Weights of a small GPT-style language model, trained from scratch on English Wikipedia: rotary positions, 3914 steps.
Each number is 500 + 50 x the weight over the matrix's rms, rounded and kept within 0 to 999. Layers, rows and columns count from 0. Numbers have three digits each.

# up: layer 3 MLP up, 1280x320, rms 0.0826, rows 1129-1279, columns 160-191
# down: layer 3 MLP down (transposed), 1280x320, rms 0.0208, rows 1129-1279, columns 160-191
up1129:508557534433428491446523633515447403530547576531579407523464470473481463492494488449493508482342
down1129:524586425567454552507405477389437521565591482497509530472507504604540484524474468519396491503567
up1130:437475491436518475506464548487540438508540508445527583471500449541486463462595487451498530459464
down1130:464613437506553520503508531481477492450431484522415422545432533381449481433444488500486506534471
up1131:470489422377492509553415495499470565506510521504460438478407551621590483478454506501469538529447
down1131:476493593526502528532572530511499463422476562440520478459491502531531550542492460523539444506399
up1132:536458541567530438372553557455520490493482521528447487452562484507537553373542478545427514540619
down1132:437503454500501530516549494515601488503514445492459526543591548544482544467558438486562506515588
up1133:509445513419541511449445480604446526417461507538522467543454562488561436551469459526576469516553
down1133:580507498499398510480563495522462500520544450533461498544488584405517490431528430510494456533517
up1134:500464491599540464505471508421542456443507423478566619483498465562465613491493564461516451511491
down1134:483557456526521459496555549600557515532544508478400522574525584533538461466502469514526423457489
up1135:494483525564437555502470453502549446432580460583543441501492464396493541602464486445449510585531
down1135:537443592521504534455495533526469512529501505483525492557582541598453488540520419432488568454475
up1136:557520463484489480357546554500459415511522499470479507375557430543530501503466395518536470487451
down1136:497502562488521397477445474444501477495480461467466589454490514560470485408519484564492560433493
up1137:359441505610548347531430473363529485573515516536476528481435473488536430468486513464496510467395
down1137:509553595499516590448474528501492524469498479478558538502488540534452509512397546495507516507583
up1138:533461550414426476507518435487458524534462444431498467533515471508491511514535501591462474499542
down1138:495555441486517425513525511449522508475551545532388550464491502448548523483402520503498538539592
up1139:550518483511469365516583476465493443525486500481559436472527528446513521494477538470539556544505
down1139:461527547531559448547507488521544492480545505477415558463500514535505556527551532507509539470432
up1140:360483494444523545403511459419525480504406513547528504458427509523456512624528427494547520502437
down1140:468527586568530454551538544433427486556550488616575411569555455520455470496510606549535512473562
up1141:433512537561431402484527487441525449406500538451539492475515424518540452501526454564445517477459
down1141:556509473532556551464538590491504538488557416576497526510547492521453578478468614496490544497460
up1142:426444500547603491459475524527589432462447493497502528518486508581478451421391542509452537460560
down1142:484580469459423518497450392611473468549476503436489461467555529457416520569534454449564625554589
up1143:406544508476453480562533497494488535426535550450466582446468574428527502532562498432535494555427
down1143:514490500393527634419504513459462538515504478402536442529543497567490425536426496574462478447536
up1144:541519565504486491616587536516603409576505509461563428517530585462453522477471540495449356443495
down1144:518474509515440436530511502487411459527535558515387473519454511487556546546481475539511556521535
up1145:488543499495548449529439456567584441545532500470457550521493425465465525569518527520571445418499
down1145:524515547427448538479426471478469490427540470469504494528504497561575611570418562525533579549473
up1146:480447529528540437439404486525489585496536516478588522539584510505470492484517560567557564502527
down1146:521533495493546524479519459559494481551429579487443509455514437469460640586574420458514521595549
up1147:502474454476522506470502499530530566527518516503544487485494501502446560506507485463483440476546
down1147:479540561482483486520511480508546572512494446492478526561541475491508497605447443453537512527483
up1148:524590507536447535575561493507466506491425452475457458501457499510518520464530520416481479541458
down1148:497428429552506475516540487424621473423460503523522500447487487487532517527523510581453448509505
up1149:495449563459527519428485538449478429513523507508444487543599480511584538509443496493390525479546
down1149:501588604591552576504507519435523425569455562445525455562541468562542487487472464512502397471526
up1150:461521557530553455547490464511536548483454506425509464509510414601489563513603462425426524530462
down1150:618451500514503448514345429482533458506571529435405506498563473513478572503491466450536426508527
up1151:612581516500545480535405453452531425478604436517533557559504487605546503547454544490572490536543
down1151:535535485550569444489434461457545527505514397490477572496458448498558468584465491393547534473501
up1152:555511614532502436524515510542443549518436515495471455497497509479484586495527554501498580495466
down1152:526379509480578502504492428596514534432522563461519475481482478370560443423384500552544541585442
up1153:469400517520506444477512483479601520538513522511464563490468460476539475467563553504521462467570
down1153:535500572540507489451554520421473497554478560473546427459395496566544441512462479457567451514475
up1154:510437527589509532515536502420495469480564517512592499469400502438430558553466504585515461519437
down1154:544474415507483452476418472577509597527384463548579475514506540543514493533522458493523502477529
up1155:494575504502570511497554558497523551452459537499472511435522390451528475455450428498601368513537
down1155:518530492484511460399526529472482516513535512390444496495427480548477456569533587530518501594467
up1156:395476538591478436590441491498509462558466449462464503554509480436513556500516589392499500481435
down1156:586564459486412581454567512481527470532457560523501554401451576588561589512468508556494530512535
up1157:512530574438414561456492546434541417492407565444458479563570431472484464503435484403569548544520
down1157:574422455541492541462469449494413458508478499496466523444468424428523549538520455429525485500436
up1158:399561583462562511534429555487462533470499493522448470524571510604484483564437517456487566571490
down1158:579517498511557415516526441544422588469534402419557523488452474473446465406545510516439465547474
up1159:541463472504504493484436459565455424493439440389520509447512535436497441466520537476471456543580
down1159:445496460521550528494534542434569499506485503482503487476535473566480516461564561537563511532398
up1160:516502511469446480495573607513560518518425464493531531454479490443522559525548399521463434515519
down1160:467431512473453481595492607481473479458612441628538490505448517531518536572478470511452509450501
up1161:524496488494547530497552486494585579470471449510403471415481468496473480501588422519568420523534
down1161:488562512490517450431540427429433460557540501459451530497554464549428538522452517510549461421547
up1162:487559537469404500470448526562459564470589509477494519524497554503464519511445537517428471459564
down1162:544515553438486529466445472532496440509460517485498459475485404405431410594528488512454438527424
up1163:387542460559523536418488379538458422500560488524549462560496450487516454508438549539513509487486
down1163:525421558448472521489538474545489473455529520393451528576528436517492561576565539487561457487498
up1164:508488495534565535482505420484432471574572419492425494481562500550548367516495525537473599571448
down1164:498506524482474467535465432473515523467531453434510423458471424473559550558460564504603585566496
up1165:397555508499396434414401485500483465552465568459478447498573467619449562456491518462477560536503
down1165:539488469404461559518504404470549473521457492614546553560509533357585495434572567549577544449529
up1166:524441472533494551529482416593572576413554544370463460524550505510476485495537504417475515637520
down1166:439608580496600523457490510459449456545555430511477497529580479555508553460487539532517518527528
up1167:523394475498480524475435541395557515500517529577475463478473456573483523503543491490481445474505
down1167:499458488601520511514560455527552456494455458554551521483473568555473541630415444490560518549451
up1168:549505586389494439524571488555540453513471421491600569443526448549465464518490550510452541473476
down1168:496506445428424418495520569483532509497438526512484404575494575508515541491579538403483477493572
up1169:531490467527461406506580471509523584549514457534604427521479553507498444571526457478474449462476
down1169:496322483417507516604457483456389484570535473477485502493544590540468454537477428483537489525454
up1170:556560553547476540557510554476447541552455502396495471478586513412523560470412484507523473495559
down1170:533383456419470543493520454476445508453502512468575491468491571503500458576543527535495472503517
up1171:480471532561407522459539442508487620444501527508553542496475437486361461446540592513451483424494
down1171:550368448463550507547596547422570450454494485477486486549423526476453469421426567564503452501499
up1172:459493539515529531496498528519470581425547380493574445614480517467511498505491618528466524511486
down1172:486522491473449519447515531454498424535552607525517520416478422469471567487488466481444450501484
up1173:490436527508518580618486388518422522473505434403461537536505528545524515506430518607535546545519
down1173:510451396520489462582551597514554504433465578513533555534425464587470579458575467536487499456430
up1174:484528511429566432476509383512587514435552467472482468503507481475413523538525465500631425507491
down1174:494504380442437545593431424437503532530433562530567530469459557451497540408536462504488521487471
up1175:441448506489518515550522547474528513464469603449530523555520510501467493453432467435543600524441
down1175:481475502506537450641533600553490531478482473517500504440556538449467523563528600471482392459555
up1176:499468507471557554493551514459578623454525584608506459552575479465560532455470532454517487498528
down1176:569558525454503445443469427474495509522567476456515548486536420545468553534525484509504534519469
up1177:497547534486476519553518532578547465598465470504448434450535433522461416501520482561526560542444
down1177:531505525559534544517509507527471501403496530428500545442520561541509519507488454513498501484434
up1178:582462558480551502568492547448531440556380467446532507509571458532508554589447495476552498529457
down1178:515387536567458455563539484442484486525464624575472440547412444519527445511475486512558513539491
up1179:487480496437502496554547515572469469531459547540344468502510526520453503565441511472553532570473
down1179:524469472560415525602470476585471502529473455529447539435488520520548489485489444561489533509492
up1180:545494579451520432493605551462534465515489547412481486502551450407537420497490478526459531494472
down1180:487582509488488495520472527553478417444553535457500331438505466657473513501535530435473488523553
up1181:513451485503546473449482492469535569452521420526536636570409456574506501421476621486391541570550
down1181:472458404523489487539505495475590515469536474514477487504434455446497455431528503593520500541438
up1182:515424488527496403493472516456464526487442483520568484561413526503434498549502409499524546535501
down1182:520565512470489471427488452552483470511494449518449438515562495429506463398584656533546591512518
up1183:437513520489563477470620395516515447527533394617519464408467432544465475444648540546522540456494
down1183:440556464565555382503441578571494522460450508537552507540519582505470459601464409415501435465460
up1184:494547453448449477503454506543499429493505492430488455436491449488650489476470453438535462503525
down1184:402467544545551438391514525490527508443504477504600498520475525513423522480538551431462500517471
up1185:566540513436482467514528557535654387529450461481405472556578501415502531500583566501480494439506
down1185:511499504526522510505595553526453624441519524401555476501417489603531456463519604541498574487498
up1186:469459526476539520498533516484573424591562445537477512479507506464465512481528538537559506530522
down1186:524474410450431532517526541463510492543540411497403434567595443489469458529421497501593511447515
up1187:542435489469442475387406506508422553530450494502469478510460523507536486479503470510490431451516
down1187:421595460504528439500530511507516504602459521541573430483540449496495625486560515528482501535445
up1188:513534521495501502508488497482449465590522562487382523503532444555458508477465462454482526510446
down1188:569511531447517431593464436447566504500520468596485428529493533496547543453441555493382489607446
up1189:437437478493568433488420446486622535537445495504461548410612589550526440519508441487410586603472
down1189:454569492461553432575566388543517493554507508509430547574559559523459500499488530490472518488451
up1190:551482460495564504381537459480520535519544463580459541517472527554468503448557497533514474535536
down1190:467563485476506472543533484521530430439548525389504541525580487514487487396545503491625447524456
up1191:463479458463432516445491502401479441445628471456459546548536531414548487486462453490570447482516
down1191:537494468524537464475519561564504440531470524504477482436519465452491567494488495536479547431507
up1192:494469530500467513582522461589446562536502612498516513442487516516453601561496485597458639426523
down1192:471507394524509559383510549507475492472510472543463445479510460515517429483449521543514409515556
up1193:542478529443436535473540492469425523520488584498392489517531575507479539520568475556497473506496
down1193:445515448509562564535493469495526471565543564526530380421529500433471479516554485521482514596481
up1194:501504452513599529435531509488493407465550572501423531533480533455546451520466445472532564474506
down1194:581531402500560475501468520429517448484509561512590448526451438468444576504547495465488480498402
up1195:401473568540477532361482513535518566582450428483389549525481522608423564537511474371504507493527
down1195:475514440468495475541567474438441481488500484555497563503418502475512524558526479509439504442503
up1196:398528573524485404495421469494534521524505500506544540440502428476463512526466469436534444517534
down1196:524518483486394602574579580521527506527503487451429620516506580507610537455505457539483586540448
up1197:503522461545464534577469468471519561538481497496524528547356500426510566465475508484507456531539
down1197:453463495528408442482501418515479402508578600507520556562607591488501493504496495482485496460403
up1198:504484493496472503555519433434507566487503542487450457414496552450428522459612506488485499478542
down1198:501542470546561541558559563508589541461575544501558491494527462502541542524501532486455518433541
up1199:490495598467503540432426473545458624501518476450566561470454546480451511452527535588354488619526
down1199:484445549488468545546467565431511558453477492524446459444510470533496449551471490500448572441485
up1200:550568505470463487483612501476549429502454554488453571503468516563481587428572476432459544477496
down1200:541519490491448542493374496543607495525526542523585527485463546518575464530513473567544505564510
up1201:402553526486479536508635581485523453505508566509501520574415444486441586434538527460558618552421
down1201:486594554405518540527436484458512525499524493460411480514440418538462514444492473515622400491492
up1202:477509459475504597508514513513570563484392443472492513580600486513568511522472545540469467579532
down1202:466490536502522423448493566409554486508516626487557484472428546501435448519440458418435513471554
up1203:517426412527565519533555528518558473524451397615438476517474545508487566493508461484451499401524
down1203:457510482484556473485515519560539504462501423568446550601522466539509422566552484464487580425461
up1204:422483458506517560406494471457502542546544516432377490485578540509581523448483485507503449526475
down1204:400568520535467526586434455513431546543555541559515461500473507528493532525494564430552499471566
up1205:464504504509492495423465587417460469508510450503424458465560544593425517491447523597509438509522
down1205:491490487565486531550633577523482412500506494506461541459508536503516451421399484562465436444457
up1206:514484568581517604443479512519542470518467467489576518541529481521591459518434476515519520558511
down1206:447525491442490507543494392392512482486501528458373483509482488531409545461507546480419571429524
up1207:445463499550489496589432595533514409574588481474503512521476464469501477424472548543457443478518
down1207:451501475501538517528601503545482494488476500480552446471528488523556471435459435441498536543530
up1208:498452494498474432503480516535514579560495505515573574393446532395576476433530571597458409511451
down1208:578387552562518455467511440577521552467458489502516512508489484467420506432562502600575508583491
up1209:584479428494559508434498530498569560521442394531465500558502513484528522513518560485463591495568
down1209:474522550483539511486504488426506528556481408463489539553548418538527599535566590500486628341418
up1210:437546489508460497519543559546542469399453553374447456575564466597507516453475562452576462476482
down1210:538435494454520497395545388502526514491607585502508528536470529442527537515468590658445460463435
up1211:413445454455514434472512540570494472446515444506485437464402502533539484638490473581504421546509
down1211:408476454518470497504550457537524463520440509498447438481514532523574462574462576491587527599475
up1212:550474497461479441478584505547497527450577484534506505572506510545472457520497442467541404590540
down1212:509517453394488577562425511444482457508585474488471622483553479589512501453506537547527480456507
up1213:358570515499554546493495430548560421451387573581494523532466473487520444413523436419498620462542
down1213:482380485461508484508495495527449533562515499508475470518486546540390462447466530493481473452474
up1214:543596527514488540479498452475502637488481531366483501471486504524491497352517634542534628557491
down1214:577517509485507527451427515414507487543514487618500500562460466537450508494585497511556648474537
up1215:457502490534530527485462486507412554447453408476444488484564491445441508470517472494495527455419
down1215:494441475480486462451501512515491511479500541537516552527465589550543526566512414434545535475490
up1216:524493498372559521444537623546481440459480511530568454441468523496513580473510552525459528530486
down1216:428590486503430576541486442418542452435452506529503500544540612489464573577520423454442561517536
up1217:552422503470572496493469449472512498461358490526468539538463628500447515569504476456482470518505
down1217:502548551528516500510469587555524509465512535528537506425521560469480561551461557463452548480396
up1218:542505451461382449565467451557525602490447546462529480512500446519457549540477569501522499493487
down1218:460442524512531451520446477553485458510572564501475515514428550503529443462489496492499431493496
up1219:551526520606517587430492542589524488541410519604455497380539487522458555504433435560520442574520
down1219:479471473476493567466532492463558506462510478434506537517474448633455520683430543513445522486500
up1220:526509477447571471423579411468413492439563539505523498539519494452539511455556493449585481538514
down1220:542506499442414450510433562518454549522513485446483526515497459551530417474562427437433536430569
up1221:446478609468564505439560553495581394609476454422444554532468390433491469465490545622450494474522
down1221:433521420456506417463577457500537518456548489503520530523431527506477493624537447589477493471478
up1222:545469556485441469505474461496529485556490508474552541452486423538480466457436466577503444556499
down1222:507574552634493487532558398521484506438488456487486505502508476452531571551526555497410552448500
up1223:506475508553491473510512523506534449515467501511461524445571496488478483520587527508583489575513
down1223:453584493578374483403553454555548502444450508525456491516527547473532445371488501598535481542484
up1224:560486532572599460587541527543484553581492452504520509559548536490523466403470530428510445488467
down1224:447517495479536481478356408468469474515526512460489488438490517600585537618541510459521529594459
up1225:502550460407582470538511499450511453572483520431412468577474588492539437518543345476458498479484
down1225:485506500497539555552512547466455444432496484465557462519535513596521492494467374470499462476490
up1226:525469538565532525544466545500495553520431505471483548566468499541463439500569417526507492487426
down1226:589462520514534536513534574571472548419486458528539548441530551446513449466465416506556561527484
up1227:520484442484436469442523526514460585439406541478419472497469514515504428478529552520477500518472
down1227:471463450426418504524348532453560440496545472417546519555542571508535633561614470481510532509471
up1228:511418503538460485467465465514454510512491597518550455497469443475519483508546572592480481477504
down1228:515606490460514536427539548544457470515541579574482570537498514432424567530493488480494520505509
up1229:407546550511481537582490500519555497566531484449476546515516439503565421540444535484533470519477
down1229:547405377474503531510502413504429467549425539534518452478438530438526588430538487555400603472516
up1230:488565592494453491411538529475457544452413474457485568559601507443389520510515497451523523611520
down1230:562595518538618430473579594517528511531469512557429474435563472569415476487528489464435433590448
up1231:487492508406581472542562449449528576378431463533589558500573530509554513543558415558433565582440
down1231:497432448475477530488530508407481489484483488500590488530464570604400454504578404461544535484365
up1232:437551565423526434423403476505539447466457424413507458601479402543485564554499588443508582486463
down1232:565554438490399512552472491512509507497522490477481467463577555574554436454562513507455564441511
up1233:534492565502451465567645579503478502534496573495500398532503506421457476431526549420605484456463
down1233:473503525517555466491375429475533501492484500393441428460438496595528436500522495486449445476487
up1234:465541490558498500505473458545508447483385487442532517506481476560497521501552407478478433587537
down1234:460494533532530473482553508431390537506533489535487473447572505449544476436485579525514570494461
up1235:526561478518518524512637457427546556471579526419484465494480464461481404515469505518441513524408
down1235:514533500458546507479466431545455527458520424562521570533544457495489440385504483533488464456581
up1236:507575475580514482461454538488444442505474483467520502699552552422560488444515535550466504416462
down1236:486495494428454491484567518583605476433527515485471499550410543442540461542463456486511452490486
up1237:507531472500456442515468483604500459521546366490540502582498476456503532455447526486520430502492
down1237:432374481537530542527484541497434501518511548545548505509529460475424338593534459488471591463428
up1238:538495532488537513495552495560519441520388425553490430495473472533490475506568577543495607579445
down1238:476537498504475496466436464531472490458527573490547534497525473574576488555630495537500446498506
up1239:519525536566462454618488499491468542482609484415532540570414506463500524489514524494466590408391
down1239:529484471530498577414538551533484471461413476523439452497636547431493443519540464491501468560493
up1240:493580483452547470474525474498475503459447448505458525513464496487513542515557508449487533518554
down1240:448452500547544554525500412542590457587471495565485493566475535456469489485526541528463434532508
up1241:594527532476564466503580431454481517572614406544501545467394489392437473484513579493545463499501
down1241:461492491487534550512425425508568555584549478483474550437429490576533442500430500458457532501479
up1242:561448443505536522531469458499498504564480550421528462494462537441526374511518475531508446582574
down1242:386459567499473493442447536487467587549473423404502583519556424548497458558558510483463538514598
up1243:516529529495563452416433465455445591544509416487551505525509498481472514462530556451431456478498
down1243:556535567459499451515502456578556475474485502473529480496444401561579595548477536506509341446443
up1244:471522431522506557521568528615392521566504410453560468346536499493536543381432500570558458560479
down1244:587531516492552506469495546587498551413434437511470540497481546540499415529416497501552408561509
up1245:524496599519572587489475576553465466500563429603416549479466499525497530543487499501600465480580
down1245:552371364537454361483506583434455517498462498465520485490457425462471522542563486534507476415519
up1246:575494539496517507515545622435484487464500550589551515423586554569439494491531463465456571458559
down1246:617562576521484468527551475467546514529453550439434521440461447504582483560578471534620435459513
up1247:483534539571520518450530625539570479477443413519455459497497460435498537533506474501548438492479
down1247:502483522469395450554520465452574511559564524490473486490491561555571527492454447541532516518522
up1248:428531471558479512452503487626592441533471542517480434520433547439489460446539586576500495401504
down1248:621495486445471425470540484526413504442437520559473536515443439434547589503463490569361512562464
up1249:558499496379543517520461488482503508522474398476493470468466518456468495444626383488492469495503
down1249:525499574513541561496407507513551560514570493472444488529527529506500479439509531441553593582401
up1250:522543414492569546550460493586500478438516427549524443573472519524487488473499521407468455561463
down1250:459495405456500420479484486421471482564463493469496473407445467421593518518455500577528502466527
up1251:495555487487491441526583456464584446451554470499614523466464483499458420466502484493540516507499
down1251:519467551541524492570519483512535527403449444418473562529509490605608530383484502561521452510575
up1252:492489526478565516542456473492471517563493520499414536543531495542456469628405420475523480489454
down1252:483440524592467543493507493459503460484579428509483526555571525531477563486540541541470451588488
up1253:581501528583531473513564449489507473441398433421588476544585540431440508544397458410584519543485
down1253:453499529450525440412565492449545546418563490460427438608354539546574498482539562566450402445487
up1254:462441411598479506499464521380555471442516497541514494460487426479552377487583514539563583496492
down1254:541463557416461509500534476588509482514537472432528529588540483414562545440476548548582513443538
up1255:534471453471577446486515510591507390465576532572580536512385543418516560435530505499538521519483
down1255:521509530481498569557392486571480466436485450590424488489598534442391509362533440490489485524495
up1256:510569531516562481566478538457612450547525504511489519522497570456529458519574491561550547586473
down1256:528501505489511485502514554568528466463487517428490468515452468411493510502499474455477384488527
up1257:477520511529485428526532516496444620524601450494546535499502465473545370484438556498507573474513
down1257:442497535577508550516534505524467565454561415511523523481530556505492443512462572436468579493589
up1258:414491556383526475635508414559475486518485415444596497467542534520460520483534508539441491435479
down1258:505482521557548553372494552431528474511529555536516470566408491446486453648451475549567466612541
up1259:497458486498545454571500507613513537487651515532475458434524464463457498459517508500502474459579
down1259:603585506501514479440477504492592515514352480477550490583472477476494477459459435531445573589547
up1260:491648499571410437457545468445526505521505541466501475417490520580442509497492500527445406484419
down1260:521325514509561474488467627528463468423565537507574523514454474438452539424464559512502531519488
up1261:547464543459473542485489569518501433517506457521485431521445514559589383546453398536474440537496
down1261:539557515509462487544463492486529514439458531532549515437484522539588586494534457448504442525469
up1262:525492507522513536483379487486474571565549463496457515530544588533467556496553513492548531521521
down1262:387411486510465469494590498495565406404525519496524504503464587545461500510506487515444490479460
up1263:530429487515545522596569425424478555511502600515507562535429539469496497556447502513453546498517
down1263:445599505519456554536462533546487502474494453539514497452548471530559541472588512560523612530508
up1264:478473497510537537504457503391458514550527435528495522564598498482430563405554593504581458489477
down1264:562502531556504524427513533468588450559480431474457577555510443498456518462607498483527521534555
up1265:471530432542597515490536479433512392392525455481461459487559505507541428463409525495468509586485
down1265:510523453548491452575492490510537520483495491530487499524480512540533489417523458607565539483509
up1266:564453534552485586541438542531442415481491505516508401526466531529553479410562465498462493475519
down1266:442542530463496509434504476464506484512509444542451598476543510483463495378520484558549441489507
up1267:512498496409451338499573500486477580520356516467577561535490387640585467486543458573428532527525
down1267:459472440514492550437540507456488520519472408494475548556404440402477453502521505539488497496436
up1268:505536520425443463550530485526547545445562500473626595476475493473532493463516510571439503430412
down1268:461499460504624461529467434531525504549547557518517446504445536448474523485454470434479411538501
up1269:594494424481531408505500422525523557543436520427529523467570533543545491505500463501443440406473
down1269:494445468488525498534596465457491497432516451557556511495570534517527432440513502563611494499506
up1270:456585524495473521475501503394466550448525512496484532509486558485481533528451525473580507496580
down1270:602478477579558566600552528650499520506498497436423495459472472430576427474525542517498457478494
up1271:522457557512355557455490526572631499480416596489555515502539445542542556517520480466527473530557
down1271:420442393477561443481503442493441494482471461552429505473377500487440455460454480585448558583456
up1272:544530439593527488496541546527425544523466493469570538508448503525520541485529421507467455573482
down1272:505393489486473527512540559491481530392520504601554505511478522508524476640471471534525489514377
up1273:444572470503458466470482511417605529441375506408460458511628514590481596447491621570461479503491
down1273:590457514539581577493432535600466475541546522502557510558423561493509482631505409385488635494566
up1274:423425597479398576540528495493449556507384571410462442549511465524479487561486523575503526488461
down1274:447596501504511479556344513505580463478502575553457522391495420531499558472413498434415566520407
up1275:454485503540514609460559536573540544568523511433559485443494462449501643489469581478506513513524
down1275:443472505487465511516463477481411456539551503521452488572503517538530302602554475460523514546556
up1276:561543581599435449468494522472448440477480505455481496516503444426510447503478485482446549539440
down1276:489492467489509503522466486506488436530474412504514490503457475539544533480476525492501584419448
up1277:564530445618527487557544435489643462504464489498503508544554527598452491592434591411500481515524
down1277:409429500463499515552492539489449513500452512475531547474475441508436516453500501487535492494510
up1278:486535475583541492529492557463520534539475534459454499489487467601466544541463521518467451518468
down1278:522505485451446514562492424420467540523535433556459464440435434401519523464498447523564527505532
up1279:418609523474462450531488493553525451445410538511489521488484480463475415487541356466404503457534
down1279:534506446519473547480553420514469545509504395539485443446536449588525464573472431463472546507491